Weights of a small transformer language model.
Training: a variant of Adam for these matrices, 428M tokens, 4592 steps.
Each number is 50 + 15 x the weight over its row's rms, rounded and kept within 0 to 99. Layers, rows and columns count from 0. The size before them is the row's rms in percent of the matrix's.

# layer 11 MLP up, 1024x256, rms 0.119, rows 825-931, columns 192-223
118:54 31 39 17 52 48 75 37 55 33 57 80 58 62 64 67 66 46 56 45 47 46 70 48 53 62 55 52 34 41 67 55
103:66 18 43 52 64 48 35 45 33 69 46 61 51 42 57 59 53 56 68 60 64 37 44 56 29 60 41 58 49 56 44 44
035:35 34 40 28 25 53 64 47 50 74 58 51 47 56 49 42 60 36 39 54 27 44 52 37 50 79 43 46 44 33 50 31
092:53 27 43 62 40 53 66 37 39 45 72 53 67 67 83 59 48 67 61 65 35 42 38 48 61 49 57 46 38 39 47 54
089:66 43 13 42 15 49 44 20 61 14 61 35 61 35 52 55 70 24 57 63 49 73 41 19 43 66 50 26 65 70 39 50
099:64 35 46 47 37 56 24 27 60 69 20 67 37 79 56 30 60 41 33 66 27 48 57 22 52 53 35 43 55 60 58 28
101:51 48 71 38 41 47 53 50 51 28 38 68 45 47 41 51 84 40 57 42 25 42 38 33 72 53 47 39 59 59 32 47
108:48 52 53 53 61 80 22 55 50 32 31 18 42 44 56 45 53 51 69 62 43 35 66 62 59 39 61 44 49 31 51 28
087:70 35 47 53 44 53 46 53 67 46 38 48 54 50 56 30 56 28 70 34 19 66 67 60 73 40 54 12 38 63 70 39
103:22 32 37 27 36 46 41 30 19 52 40 53 62 69 54 43 64 43 48 55 43 59 49 32 77 44 21 40 49 59 26 69
132:51 44 39 26 37 74 18 59 52 37 53 42 46 72 33 49 46 23 44 47 48 48 77 47 41 64 55 41 48 62 35 47
098:68 34 41 72 38 42 35 48 81 32 53 64 53 55 67 41 29 48 54 53 45 20 65 55 00 50 41 63 54 45 42 41
088:51 49 25 57 51 48 25 48 67 44 46 57 31 59 50 55 47 34 24 38 52 75 75 61 33 42 47 73 51 29 36 43
105:59 14 47 51 56 48 24 54 33 65 22 24 30 35 65 57 46 62 61 26 12 53 75 58 58 52 55 59 66 58 62 46
111:27 44 27 61 46 42 53 53 37 59 17 67 46 38 52 67 53 20 56 46 30 66 63 56 70 60 39 54 54 51 59 37
100:64 60 15 16 19 45 29 37 51 49 79 40 45 55 61 24 37 30 44 54 54 31 35 46 20 57 43 29 68 39 55 35
108:48 42 64 28 48 52 79 30 40 64 43 60 60 51 49 46 42 28 47 74 57 39 55 58 42 53 33 87 69 21 43 52
102:58 49 46 21 38 33 62 28 42 79 45 53 67 64 11 45 57 46 16 60 08 37 58 49 62 68 42 38 39 32 50 44
112:44 47 37 40 50 64 41 31 49 56 38 65 67 56 46 22 79 00 57 67 41 56 61 58 42 63 65 42 34 56 62 61
089:30 39 22 53 44 99 76 46 41 78 58 60 55 59 28 67 54 42 37 75 42 64 40 53 29 53 29 50 54 70 42 49
104:29 40 36 47 78 59 60 40 40 54 33 39 62 37 46 62 55 34 35 52 65 68 51 65 63 54 46 36 54 47 36 41
115:48 50 38 51 02 51 52 64 51 72 48 47 66 85 43 34 37 36 61 39 29 11 55 61 64 64 11 57 46 61 32 64
102:64 53 66 24 43 63 53 29 52 70 60 52 49 55 50 29 65 50 64 53 53 52 56 29 68 51 51 75 61 24 59 31
084:53 40 31 47 45 51 44 67 45 62 38 86 43 48 55 45 32 61 42 56 26 32 39 23 41 56 18 52 65 47 36 37
099:48 38 50 37 24 62 37 35 55 56 12 57 42 46 41 53 58 32 42 61 40 32 54 63 67 84 46 64 51 59 41 44
083:43 32 60 32 51 73 74 21 65 42 58 31 63 49 56 15 17 29 38 59 29 38 43 62 65 31 00 66 43 56 57 44
094:54 43 48 66 53 25 51 23 72 55 49 48 45 69 57 52 54 33 74 53 45 41 53 69 28 67 36 39 44 61 40 64
101:22 35 72 30 53 74 79 79 33 38 42 44 55 54 45 55 69 28 35 66 50 24 42 64 43 53 40 39 52 38 43 37
098:54 30 51 14 24 36 48 52 62 41 39 42 50 51 30 71 73 54 45 44 18 53 52 66 52 47 40 08 42 69 26 46
094:51 57 32 63 42 57 37 63 51 61 04 39 53 38 51 61 49 35 27 87 28 23 58 63 50 48 47 78 58 62 83 43
116:56 22 60 60 66 51 17 41 14 50 56 44 51 49 14 64 60 29 39 59 40 44 67 47 48 41 18 33 71 26 80 23
091:74 45 60 48 53 49 34 25 55 47 33 37 48 26 16 47 82 45 34 69 52 43 71 68 35 71 60 58 50 27 66 56
086:71 39 53 57 21 53 44 56 67 78 54 75 81 67 40 64 72 53 37 58 52 50 31 56 25 72 43 51 42 54 40 49
108:47 44 34 42 72 61 58 50 29 47 53 48 58 51 38 61 64 31 35 67 51 43 60 72 59 35 36 44 67 61 57 20
090:56 42 54 30 52 32 39 66 62 40 51 28 51 75 53 47 48 58 60 34 44 46 64 43 26 47 41 46 50 43 15 47
104:40 54 68 48 45 81 43 76 47 69 31 66 45 66 59 64 52 38 48 56 40 66 64 14 48 53 63 89 55 43 45 30
089:27 58 52 46 15 71 21 55 37 53 61 64 43 33 42 61 68 63 55 65 52 45 56 26 32 52 50 53 63 42 53 43
098:55 23 40 45 13 56 39 61 52 64 55 70 51 63 59 67 72 46 52 57 40 66 64 29 59 67 19 61 40 14 67 42
106:54 54 37 51 47 60 39 24 63 42 16 43 41 40 58 44 49 52 81 34 21 19 58 26 59 46 41 36 40 69 59 51
109:35 53 61 45 43 49 44 49 61 68 34 19 69 34 59 58 52 34 25 86 14 35 77 25 70 54 45 59 53 48 62 45
102:44 47 53 27 39 39 49 56 49 73 31 63 53 64 52 58 36 36 42 54 42 59 50 58 21 58 52 44 47 42 48 36
101:54 43 46 46 36 51 12 58 64 62 42 78 38 55 26 52 57 47 42 52 52 51 52 61 40 47 48 25 59 52 42 17
108:64 63 14 57 53 46 45 53 42 32 42 59 54 79 39 46 56 46 23 64 17 44 85 43 78 58 62 75 34 52 66 13
084:51 34 46 47 62 60 58 55 68 36 68 58 68 34 46 43 54 21 50 53 63 56 47 40 60 43 51 22 52 47 33 39
109:61 40 16 47 51 49 42 45 39 33 46 37 60 81 31 59 37 39 45 64 54 34 74 53 42 76 46 54 31 37 64 49
110:56 27 44 54 43 52 53 33 46 58 46 52 59 77 27 47 58 47 32 38 42 43 55 30 50 89 37 65 56 28 36 20
100:47 26 58 44 57 72 43 26 52 78 46 62 53 37 39 50 46 26 67 46 45 46 81 42 10 65 45 47 35 47 59 37
086:44 41 63 45 77 48 57 67 56 52 59 52 64 44 42 34 46 55 63 50 61 76 35 49 35 66 59 50 57 37 27 52
094:36 41 32 38 66 52 54 66 59 43 56 23 99 53 42 62 64 13 55 65 41 41 64 48 45 55 49 60 47 41 45 57
095:57 60 45 26 45 47 27 34 51 64 53 48 41 41 45 35 63 47 59 76 43 46 55 46 26 40 51 26 58 47 43 40
101:13 06 35 16 40 53 20 27 44 66 55 69 44 49 59 38 39 27 53 49 43 37 44 25 79 42 32 40 37 57 49 67
094:61 34 39 54 52 55 58 49 80 31 62 68 65 39 64 31 53 45 52 60 33 48 46 44 69 47 40 29 71 31 24 38
109:39 50 44 27 60 25 68 70 11 66 44 44 54 38 49 51 51 35 32 49 41 52 51 51 85 60 32 21 54 44 47 26
089:61 48 43 53 64 34 41 39 53 67 34 20 52 35 54 37 62 49 45 61 62 44 39 48 51 96 61 15 62 50 51 31
095:60 58 27 14 37 37 51 22 70 55 57 61 37 26 35 33 44 32 24 69 61 47 48 59 53 51 50 50 56 25 53 29
104:63 56 62 60 40 59 36 57 46 43 26 31 61 23 48 60 39 35 60 66 57 35 78 89 74 43 44 55 76 58 64 24
101:22 40 33 35 66 68 48 51 56 78 38 63 61 30 35 67 40 54 34 38 51 74 28 45 34 48 57 56 63 37 48 50
113:35 44 08 57 57 58 49 40 42 46 67 26 69 20 36 31 45 58 55 45 19 29 71 45 52 59 32 44 79 30 57 33
097:33 38 51 69 63 70 54 75 58 50 51 27 57 31 34 60 62 43 54 61 56 39 55 63 42 54 40 53 73 90 35 23
113:30 55 46 28 22 66 63 54 54 52 41 67 65 51 35 78 46 50 38 80 56 07 53 72 62 66 06 20 58 42 38 46
105:69 46 43 20 68 75 47 72 72 31 58 65 54 29 15 34 34 51 47 46 41 49 57 50 65 50 62 59 26 41 62 22
094:46 64 54 62 47 69 41 43 52 84 22 72 56 47 56 44 22 42 63 50 76 66 45 33 32 64 56 36 32 52 71 29
113:34 16 34 51 49 70 55 54 36 49 45 72 34 73 67 65 48 37 58 40 14 49 57 40 53 53 37 39 45 64 53 37
083:61 23 68 21 69 20 62 87 77 61 64 50 55 61 45 61 54 39 75 63 42 57 67 43 38 35 39 48 62 56 50 45
090:28 34 51 53 71 43 48 24 32 68 57 56 56 73 47 47 48 34 27 27 47 33 50 57 56 48 41 40 55 42 14 52
103:42 33 38 43 46 44 38 56 35 49 78 68 59 80 46 75 28 71 47 73 21 33 65 57 41 50 41 53 72 38 46 53
111:48 36 30 28 69 47 32 51 51 41 47 54 30 50 56 46 69 36 54 41 41 64 64 38 32 48 46 68 46 37 70 08
111:54 58 57 80 29 58 41 57 63 39 58 41 34 49 28 43 91 33 49 13 40 62 68 58 29 35 62 63 57 54 57 30
090:44 42 78 38 70 53 35 60 35 55 42 43 56 37 32 36 55 34 65 49 56 30 84 77 53 46 50 69 72 07 31 55
091:60 51 51 49 52 49 46 63 62 72 13 38 47 44 35 39 39 42 55 72 64 13 48 41 82 57 58 45 63 62 34 47
087:59 49 52 65 46 55 48 61 61 51 79 13 59 72 65 65 66 51 66 58 46 48 60 35 18 52 36 55 50 29 62 17
113:37 28 55 44 57 69 36 32 43 45 48 55 41 82 48 47 64 34 63 76 40 44 48 37 55 58 51 38 30 57 50 55
105:47 63 58 40 50 47 39 44 88 25 58 55 47 41 44 64 31 51 64 33 40 46 75 52 20 68 39 43 68 30 67 60
101:60 37 39 42 47 62 46 09 79 55 40 59 53 58 68 66 53 59 46 62 49 29 56 52 42 54 36 56 42 31 40 54
098:60 72 46 60 36 29 68 53 38 94 67 22 77 60 46 50 35 63 57 50 51 26 52 56 39 58 29 59 49 37 57 45
114:38 44 31 59 48 42 24 43 76 45 34 48 55 58 45 36 54 43 31 62 30 37 69 22 40 40 40 42 27 72 49 46
107:32 53 31 24 36 55 25 35 42 71 51 54 66 56 42 56 43 06 40 83 34 26 43 22 50 34 37 33 83 69 69 69
105:48 30 33 53 59 84 64 57 51 43 51 31 40 55 33 56 47 42 41 79 34 27 67 86 78 60 35 72 46 52 57 53
107:27 37 30 46 34 60 67 32 49 51 48 48 64 55 65 37 18 36 64 41 55 34 63 45 80 71 47 61 56 64 59 44
087:56 33 34 33 62 84 13 26 70 45 35 16 76 55 51 56 79 26 17 50 45 61 45 16 34 52 53 33 51 46 22 33
102:45 52 68 44 50 56 34 61 36 52 44 51 46 56 44 47 58 15 23 50 23 55 78 46 33 54 43 79 48 47 32 69
110:21 59 36 26 57 48 53 56 56 28 70 52 59 51 30 67 72 59 48 45 46 46 54 20 45 70 44 59 47 68 65 36
095:61 45 31 47 41 22 37 33 62 21 60 34 57 44 27 33 50 49 62 43 50 56 52 43 29 71 24 13 19 13 68 54
107:46 51 34 68 65 41 46 59 50 77 75 83 60 36 29 54 41 61 62 51 51 62 38 50 08 50 60 54 68 59 44 28
095:39 31 26 58 67 63 50 51 42 58 69 64 49 55 32 60 43 62 38 44 54 60 67 48 34 77 40 25 37 12 70 55
113:09 59 61 26 43 41 65 43 34 63 55 64 50 74 69 46 52 45 43 30 62 68 50 46 54 47 52 08 31 70 55 50
108:58 48 09 43 51 28 34 33 39 84 59 30 50 58 37 35 46 61 63 45 41 63 47 48 65 47 45 41 66 50 55 44
103:47 47 45 46 29 65 32 50 37 65 29 33 62 58 47 83 50 75 51 50 50 39 57 50 32 39 28 59 33 60 61 63
101:49 34 36 53 52 66 52 24 43 50 59 65 61 40 46 48 39 29 61 56 60 18 46 77 47 55 41 26 41 56 41 29
097:37 27 44 31 46 35 48 23 47 70 23 48 59 47 80 54 50 46 25 42 37 48 48 26 14 55 69 41 29 47 41 61
085:55 42 48 48 71 60 38 50 47 80 76 36 60 73 53 70 69 44 50 67 39 57 50 50 51 60 44 72 56 37 44 55
125:42 44 42 28 71 47 65 41 36 48 66 42 51 76 63 51 39 53 45 38 45 48 42 47 24 61 26 50 47 50 50 57
091:16 33 41 64 40 56 68 44 58 23 31 46 18 54 63 71 18 40 66 66 28 28 68 51 70 52 48 55 45 38 62 45
091:21 40 24 15 33 32 51 17 52 55 72 62 68 48 62 53 72 28 47 30 52 59 45 44 52 31 34 31 72 19 13 61
106:53 40 54 28 34 27 60 42 44 63 83 58 44 49 75 39 78 38 49 59 28 60 45 49 38 46 69 35 47 37 23 42
097:62 40 47 56 62 67 26 54 65 68 39 38 59 54 52 46 39 59 68 44 25 53 52 54 48 44 54 35 64 28 36 32
122:49 61 50 37 34 46 60 58 80 45 63 56 64 20 04 57 54 32 63 50 54 50 99 61 50 55 58 45 60 57 45 41
102:53 40 21 58 35 38 32 27 40 43 58 50 81 64 65 56 37 19 44 37 23 31 58 63 57 74 38 49 53 72 17 63
099:46 43 51 23 48 47 22 35 36 59 61 43 75 33 49 50 59 32 43 36 25 30 41 67 49 45 60 48 66 52 52 52
097:70 50 62 75 64 40 48 38 55 40 51 40 62 67 65 49 42 58 66 38 48 54 62 57 39 80 44 61 38 29 55 02
028:25 42 38 37 46 58 60 30 45 66 44 45 42 43 58 59 63 40 54 80 31 41 60 22 60 78 29 37 49 46 31 01
111:53 51 31 50 34 87 54 68 55 53 69 40 61 40 53 32 50 37 58 36 56 62 32 66 60 70 50 44 79 48 48 50
101:44 56 20 50 28 54 39 58 58 52 40 70 47 52 50 74 63 18 37 27 55 36 54 26 43 34 38 46 66 81 56 48
102:65 44 48 56 45 49 38 36 52 60 77 53 61 61 27 45 41 33 60 39 42 61 60 62 46 61 27 46 28 59 33 56
095:48 34 46 65 54 57 35 57 43 48 33 47 72 47 58 60 53 51 69 82 55 76 62 62 22 48 35 61 56 34 67 47
100:39 37 26 39 00 46 51 36 48 54 57 72 51 41 38 32 38 56 50 41 53 16 41 49 49 45 48 17 36 45 41 35
097:28 48 54 61 46 92 51 52 28 41 47 40 43 50 29 47 70 59 34 59 57 55 29 36 66 66 57 57 56 36 27 41
# layer 11 MLP down (transposed), 1024x256, rms 0.109, rows 825-931, columns 192-223
113:75 75 72 37 31 27 52 95 73 57 46 43 75 38 46 34 59 18 68 44 67 53 50 53 69 43 48 54 85 15 55 59
108:62 60 42 54 07 57 39 45 63 53 43 59 44 45 50 58 63 55 49 27 53 48 47 54 56 37 66 38 33 54 53 65
031:57 53 43 66 46 49 36 45 41 55 44 50 58 52 60 53 81 45 42 82 39 30 45 34 45 49 46 51 48 51 76 28
094:42 80 35 61 33 54 54 44 38 42 39 59 59 59 39 46 64 81 44 59 54 77 53 27 40 59 66 63 39 66 72 62
088:56 41 51 66 57 48 60 69 72 37 34 57 57 52 42 67 73 60 70 74 58 47 74 69 42 66 81 55 58 42 46 59
097:73 34 45 39 24 33 39 74 58 37 58 58 51 61 42 31 36 58 50 60 44 59 40 31 48 41 25 37 52 51 44 36
103:77 39 44 69 46 24 60 40 69 25 20 68 33 57 48 62 64 79 53 45 38 44 59 36 77 47 86 34 67 48 49 45
107:34 51 36 38 51 37 61 50 86 41 58 55 51 47 61 64 52 44 64 65 58 66 61 48 38 46 43 59 46 82 43 59
089:45 59 30 69 49 60 46 56 57 49 52 42 57 47 44 64 50 31 29 51 35 28 60 59 42 39 44 68 60 64 25 36
099:63 34 61 57 50 35 41 66 49 55 51 67 57 50 50 52 28 37 47 51 77 50 44 32 74 60 44 33 45 57 41 52
129:39 66 61 57 51 45 48 66 57 54 37 55 74 66 25 51 53 39 46 56 88 35 57 33 71 65 45 56 23 61 83 66
105:44 59 51 60 20 76 42 48 44 35 43 54 46 55 50 63 49 56 30 62 33 37 49 59 40 69 26 34 24 65 39 56
090:50 55 35 65 77 58 41 52 43 64 51 52 32 74 46 40 62 30 32 38 63 33 41 65 57 40 45 39 33 38 33 53
106:46 44 60 53 51 27 78 37 49 21 47 45 48 55 53 61 48 47 58 52 56 60 75 67 27 71 74 43 44 51 29 40
112:59 60 39 60 34 49 68 40 47 39 79 40 60 60 48 56 43 68 54 39 67 69 59 62 65 41 42 57 42 66 74 64
096:42 64 45 83 56 37 46 36 29 35 16 35 61 32 46 56 49 54 55 48 45 70 81 25 24 45 80 36 65 65 66 46
104:52 60 57 61 51 82 69 52 54 36 39 55 51 69 34 40 61 36 68 49 72 38 14 29 44 74 37 53 43 70 32 23
105:62 54 39 43 44 40 36 41 52 17 53 62 31 41 47 29 13 34 46 61 55 53 46 77 70 38 46 13 25 56 41 52
113:68 48 44 60 46 58 87 19 73 70 61 70 56 34 57 54 62 57 66 43 20 51 59 46 60 50 64 53 75 18 40 56
093:35 54 58 35 72 79 34 30 27 88 43 44 74 63 37 62 43 67 40 43 31 49 39 29 24 68 18 69 63 36 62 48
102:75 64 45 46 63 36 61 50 48 35 68 61 41 45 64 48 53 59 51 56 40 76 51 67 33 69 38 55 38 39 41 59
111:42 72 29 45 41 35 51 43 42 52 66 41 51 71 30 39 36 27 53 54 56 48 36 59 49 50 48 44 51 74 54 49
102:62 74 60 55 44 30 50 57 45 67 60 45 72 34 38 66 79 49 33 87 31 42 51 70 33 45 47 78 70 49 56 56
087:67 57 43 33 66 41 44 42 56 45 53 48 57 61 44 50 70 24 45 53 38 43 55 51 62 32 29 37 61 51 41 63
099:41 51 58 59 61 68 55 42 67 68 48 31 31 41 53 45 41 41 59 41 58 34 51 78 48 53 70 61 50 71 72 36
084:37 20 25 44 12 81 53 33 60 68 41 36 53 60 49 53 50 55 34 45 50 72 36 51 53 69 63 48 56 34 23 32
092:48 81 49 76 96 46 79 59 79 46 45 44 42 27 47 47 46 33 61 56 60 39 65 53 36 37 62 47 58 45 36 53
100:28 38 82 44 60 41 77 59 52 34 62 52 35 46 65 71 55 30 67 70 22 64 23 71 58 48 50 39 38 80 62 46
097:62 49 68 37 42 64 43 61 35 67 50 39 55 67 59 42 61 79 51 51 52 67 64 57 50 40 57 25 50 61 44 63
096:54 44 50 71 79 44 63 62 55 59 67 87 57 51 46 49 59 56 43 70 44 60 50 53 56 24 52 44 33 75 36 44
118:56 05 26 74 57 44 56 49 51 32 34 38 61 25 37 51 53 55 51 77 07 53 51 46 53 36 39 57 50 37 36 38
091:51 65 73 47 72 42 48 50 36 28 67 64 58 46 61 52 66 61 36 52 76 65 52 72 45 33 65 62 59 47 64 48
089:49 77 69 50 57 35 70 55 40 92 56 72 62 55 56 58 45 34 39 79 64 64 44 41 45 65 46 36 61 26 58 52
106:56 45 36 62 45 38 25 43 60 16 32 53 54 29 59 58 45 46 65 29 25 66 40 66 45 26 26 25 43 50 41 40
090:54 47 25 61 47 56 58 50 52 42 58 33 55 41 50 32 31 39 35 50 54 37 56 57 24 38 84 52 63 43 57 35
098:52 38 57 47 22 37 23 48 53 49 39 38 47 24 33 54 50 58 49 45 54 57 30 76 41 43 47 37 59 31 33 59
087:62 42 44 37 54 58 27 43 23 63 53 37 11 54 49 66 44 62 39 75 26 47 41 42 61 64 76 48 30 45 45 40
104:51 52 36 39 40 45 39 62 65 75 64 38 53 66 40 50 60 55 55 68 52 51 71 46 42 50 44 73 17 47 46 03
107:28 43 39 68 38 53 58 36 42 79 31 70 39 42 75 55 78 49 53 55 70 42 56 48 23 32 34 45 31 37 51 38
111:62 80 80 67 60 53 53 35 88 11 71 59 85 41 60 43 55 53 47 31 26 64 62 55 38 48 37 38 31 52 63 34
103:45 47 42 49 53 48 30 67 58 57 63 36 74 49 37 55 69 54 50 31 70 39 40 47 40 67 43 20 60 40 47 47
104:47 47 61 57 53 67 35 26 10 45 28 48 46 34 41 55 52 75 52 47 74 87 44 36 73 54 20 64 33 36 55 66
109:36 53 67 44 59 57 55 41 49 54 65 35 48 38 63 45 72 32 65 45 44 65 43 66 52 41 49 56 52 32 37 62
093:49 59 44 71 18 60 55 35 59 45 50 44 62 60 51 69 47 24 55 44 37 51 41 50 68 40 63 45 42 72 36 54
101:50 43 44 17 69 39 73 54 44 39 44 56 59 53 65 58 55 25 71 70 81 58 52 78 32 62 40 48 47 26 39 37
107:68 69 57 18 67 46 55 54 47 77 60 49 70 56 46 44 66 72 38 37 59 58 50 48 44 25 63 56 63 58 53 60
102:60 47 44 42 50 29 78 47 32 64 73 53 50 59 75 69 35 53 37 12 49 52 63 54 25 32 36 34 68 51 86 33
092:53 72 38 40 34 49 49 50 66 56 62 62 53 37 50 91 71 64 62 41 42 62 45 58 41 35 63 49 48 73 30 37
096:85 41 35 37 55 43 49 61 38 64 49 40 11 53 42 41 43 52 54 50 57 53 41 66 56 51 53 62 71 54 61 37
093:63 53 59 52 40 52 44 46 40 64 49 71 28 36 60 39 75 54 48 69 99 37 52 50 31 47 73 35 70 41 61 48
096:45 49 49 71 67 56 16 48 74 68 74 45 37 28 41 50 39 56 55 31 73 43 46 16 20 71 54 47 40 72 38 67
101:62 50 41 50 38 71 40 56 85 44 33 40 74 66 53 37 21 54 47 36 46 44 44 54 35 40 54 33 84 76 40 69
108:75 28 40 54 59 52 72 35 60 28 61 81 74 31 70 54 80 39 29 41 37 61 48 60 47 33 33 53 58 52 43 44
093:58 39 61 50 55 53 82 77 39 30 66 58 00 44 65 64 42 61 45 63 33 39 56 56 55 49 55 45 47 59 47 56
093:70 51 34 67 55 53 44 57 69 19 62 32 47 62 45 48 26 52 85 68 55 57 57 53 32 64 57 25 49 74 37 31
101:44 40 73 26 38 60 55 46 31 34 54 71 32 67 44 57 12 48 26 68 31 37 50 37 54 55 66 30 66 67 50 47
099:57 70 51 77 49 61 54 81 36 58 42 44 32 57 99 40 40 48 29 29 62 45 60 78 36 58 58 54 59 45 32 54
111:44 49 67 62 44 33 30 38 73 35 49 44 46 64 55 40 53 56 52 54 50 64 46 69 54 49 64 55 42 69 44 20
101:24 41 57 63 51 52 48 54 45 72 73 40 46 34 37 39 48 52 54 31 62 43 54 32 25 34 38 56 72 51 32 34
110:57 56 81 57 53 39 36 20 53 43 40 54 25 52 59 59 69 51 34 55 45 49 10 52 05 46 60 26 53 60 34 43
105:60 30 32 54 75 34 32 36 57 25 43 41 51 59 51 83 54 22 50 66 48 49 64 21 46 35 55 40 50 80 69 43
100:60 62 48 63 44 43 65 42 45 45 60 54 51 56 68 56 61 54 48 69 36 35 66 53 48 50 72 35 43 58 65 55
114:52 38 37 50 65 38 51 63 42 31 28 28 40 46 33 53 55 57 40 33 49 85 63 42 48 34 43 42 47 66 46 56
089:38 62 29 56 29 50 60 37 57 61 47 46 35 39 51 56 62 69 49 33 40 67 49 45 49 36 80 27 64 74 46 86
092:52 12 47 69 70 46 65 34 57 55 51 54 33 82 56 43 29 38 67 77 40 68 54 32 43 58 39 53 63 47 58 32
108:57 56 25 43 62 49 30 54 43 59 35 46 54 31 80 61 64 00 29 36 28 53 60 71 51 41 56 38 35 73 60 64
110:39 24 50 61 49 62 59 51 68 41 75 52 68 52 37 68 52 53 34 79 25 35 42 39 38 65 36 50 39 43 64 58
111:38 60 45 39 83 38 71 68 61 37 56 54 30 36 62 52 51 37 41 65 54 57 64 27 89 77 50 61 41 64 64 54
091:60 20 33 58 51 36 57 47 46 52 53 73 66 51 56 70 42 47 67 52 40 66 81 44 70 32 63 35 60 47 56 33
088:41 43 61 49 56 40 49 39 36 28 77 46 00 43 64 64 56 68 35 43 26 66 71 31 55 35 71 51 42 54 44 68
088:06 50 44 23 51 71 40 35 38 37 37 70 22 35 79 49 56 89 43 42 44 59 33 81 70 25 52 57 36 57 66 64
108:45 33 64 61 42 56 63 67 68 57 55 28 50 42 54 67 21 53 46 65 65 82 37 50 36 50 61 58 76 19 73 29
108:49 24 35 67 42 60 49 42 64 40 66 46 54 76 32 85 22 42 45 40 32 64 61 55 68 45 50 68 55 20 69 74
097:57 73 30 67 71 25 45 63 23 49 62 67 50 49 66 68 34 38 63 54 56 81 54 40 58 86 72 59 37 79 57 76
097:55 48 44 48 28 78 17 24 43 70 36 51 60 50 73 58 42 50 60 50 78 60 46 28 39 41 42 64 63 29 71 43
111:62 44 73 64 68 44 61 52 80 28 33 27 54 52 54 43 44 43 58 54 33 28 32 50 52 29 34 52 39 71 56 23
105:66 52 32 53 33 56 50 31 23 68 71 46 32 56 54 70 41 39 24 54 25 33 24 61 34 83 78 60 36 60 29 71
105:57 41 72 45 43 90 53 38 89 42 37 64 29 41 29 66 32 65 49 52 43 59 60 47 49 49 32 68 37 44 41 33
111:55 63 51 38 57 49 48 48 54 44 50 49 45 27 46 54 54 43 31 52 42 58 74 46 39 44 56 57 53 65 49 43
087:40 59 61 68 52 64 57 40 43 50 43 63 45 44 48 50 48 45 72 49 34 44 60 70 57 58 63 63 50 48 50 48
101:47 51 44 28 58 56 67 48 51 59 47 52 08 44 51 66 43 52 54 26 57 61 35 37 43 40 63 15 57 50 32 66
112:24 44 50 59 43 55 59 50 61 46 45 24 64 66 45 67 66 28 46 57 17 31 57 68 59 52 12 72 67 53 54 47
093:55 14 66 59 49 70 45 45 36 52 60 51 45 60 33 36 45 87 49 40 42 42 57 60 33 68 34 30 71 72 58 36
105:67 40 51 37 66 29 68 69 30 25 48 57 41 40 11 39 62 34 26 46 84 57 44 48 55 44 77 42 60 72 48 43
093:40 53 21 32 32 40 65 53 64 60 70 42 65 38 58 79 34 59 62 40 53 76 39 61 28 36 43 46 75 50 74 55
109:59 26 49 43 53 36 45 56 51 57 44 45 24 44 45 33 68 37 71 17 64 52 61 44 54 56 43 53 57 57 28 46
107:48 48 07 36 42 47 44 77 60 61 27 54 51 37 30 39 46 69 41 56 18 69 46 86 43 47 70 51 58 48 54 35
102:38 35 59 43 53 64 47 46 78 41 22 45 57 39 76 43 72 48 41 69 45 58 36 45 55 33 53 30 26 15 36 42
100:34 37 51 34 26 69 47 67 44 51 76 43 66 85 45 43 60 46 28 64 57 68 38 34 41 28 54 43 19 67 35 46
092:31 43 34 64 37 83 63 43 46 44 58 50 43 47 45 57 75 69 48 25 74 58 36 67 48 39 67 18 50 45 44 28
084:64 51 67 39 55 52 26 52 35 49 58 58 51 21 33 71 24 59 65 61 40 71 56 52 47 57 41 71 56 69 67 68
131:49 48 49 63 60 78 43 72 50 50 45 38 41 60 26 56 46 71 23 40 74 56 63 72 42 27 39 69 38 73 42 64
096:27 56 45 35 49 52 63 43 28 76 61 43 53 71 61 66 54 59 52 53 71 56 44 32 59 49 63 72 47 33 57 47
088:51 22 61 60 49 46 49 60 47 46 61 45 17 65 35 50 53 37 63 29 57 45 44 49 50 48 48 35 56 71 16 75
104:38 33 37 51 14 47 38 50 52 66 60 68 52 63 61 37 44 61 64 28 46 49 41 30 48 65 52 50 28 49 30 58
100:43 46 57 52 73 68 28 69 57 34 38 72 79 19 45 00 50 46 51 57 35 40 47 53 47 55 61 67 87 41 52 56
121:65 57 52 67 60 45 32 36 40 40 69 50 28 90 15 61 45 30 39 52 40 56 58 60 42 51 68 56 51 28 40 14
102:38 80 45 56 87 32 62 65 54 39 36 62 53 40 45 64 45 31 46 50 57 30 40 42 42 54 30 71 44 67 35 47
104:51 24 49 49 44 00 44 49 54 42 61 61 39 32 51 73 54 31 57 59 54 41 72 49 51 37 31 68 48 26 86 69
100:38 36 20 81 45 55 44 50 54 54 60 50 55 66 61 78 42 49 64 51 48 59 42 41 32 58 47 41 12 49 46 39
012:57 44 43 48 75 37 61 70 83 70 27 51 62 32 31 58 59 58 55 36 34 55 53 59 07 61 37 56 42 51 77 65
107:48 37 68 56 25 50 59 52 23 51 30 23 42 51 32 30 31 20 36 50 48 71 34 51 56 49 84 71 64 69 75 69
101:24 54 43 54 45 74 31 68 88 41 18 50 42 43 74 59 77 71 49 42 82 39 52 78 43 44 56 32 45 82 52 50
103:80 57 54 20 51 79 79 74 34 35 83 55 60 59 49 76 53 52 59 28 62 44 36 52 52 37 54 30 41 71 30 43
097:49 37 37 51 49 70 54 33 45 88 53 72 53 44 61 34 56 48 41 43 06 38 56 66 71 52 46 39 50 39 77 53
101:36 66 18 18 29 54 52 46 54 59 53 66 69 58 54 48 67 61 30 29 52 66 46 76 48 63 50 67 64 54 47 57
095:59 39 60 70 60 54 71 43 67 68 55 43 05 43 47 73 75 38 54 53 67 52 65 46 39 43 40 39 52 64 52 46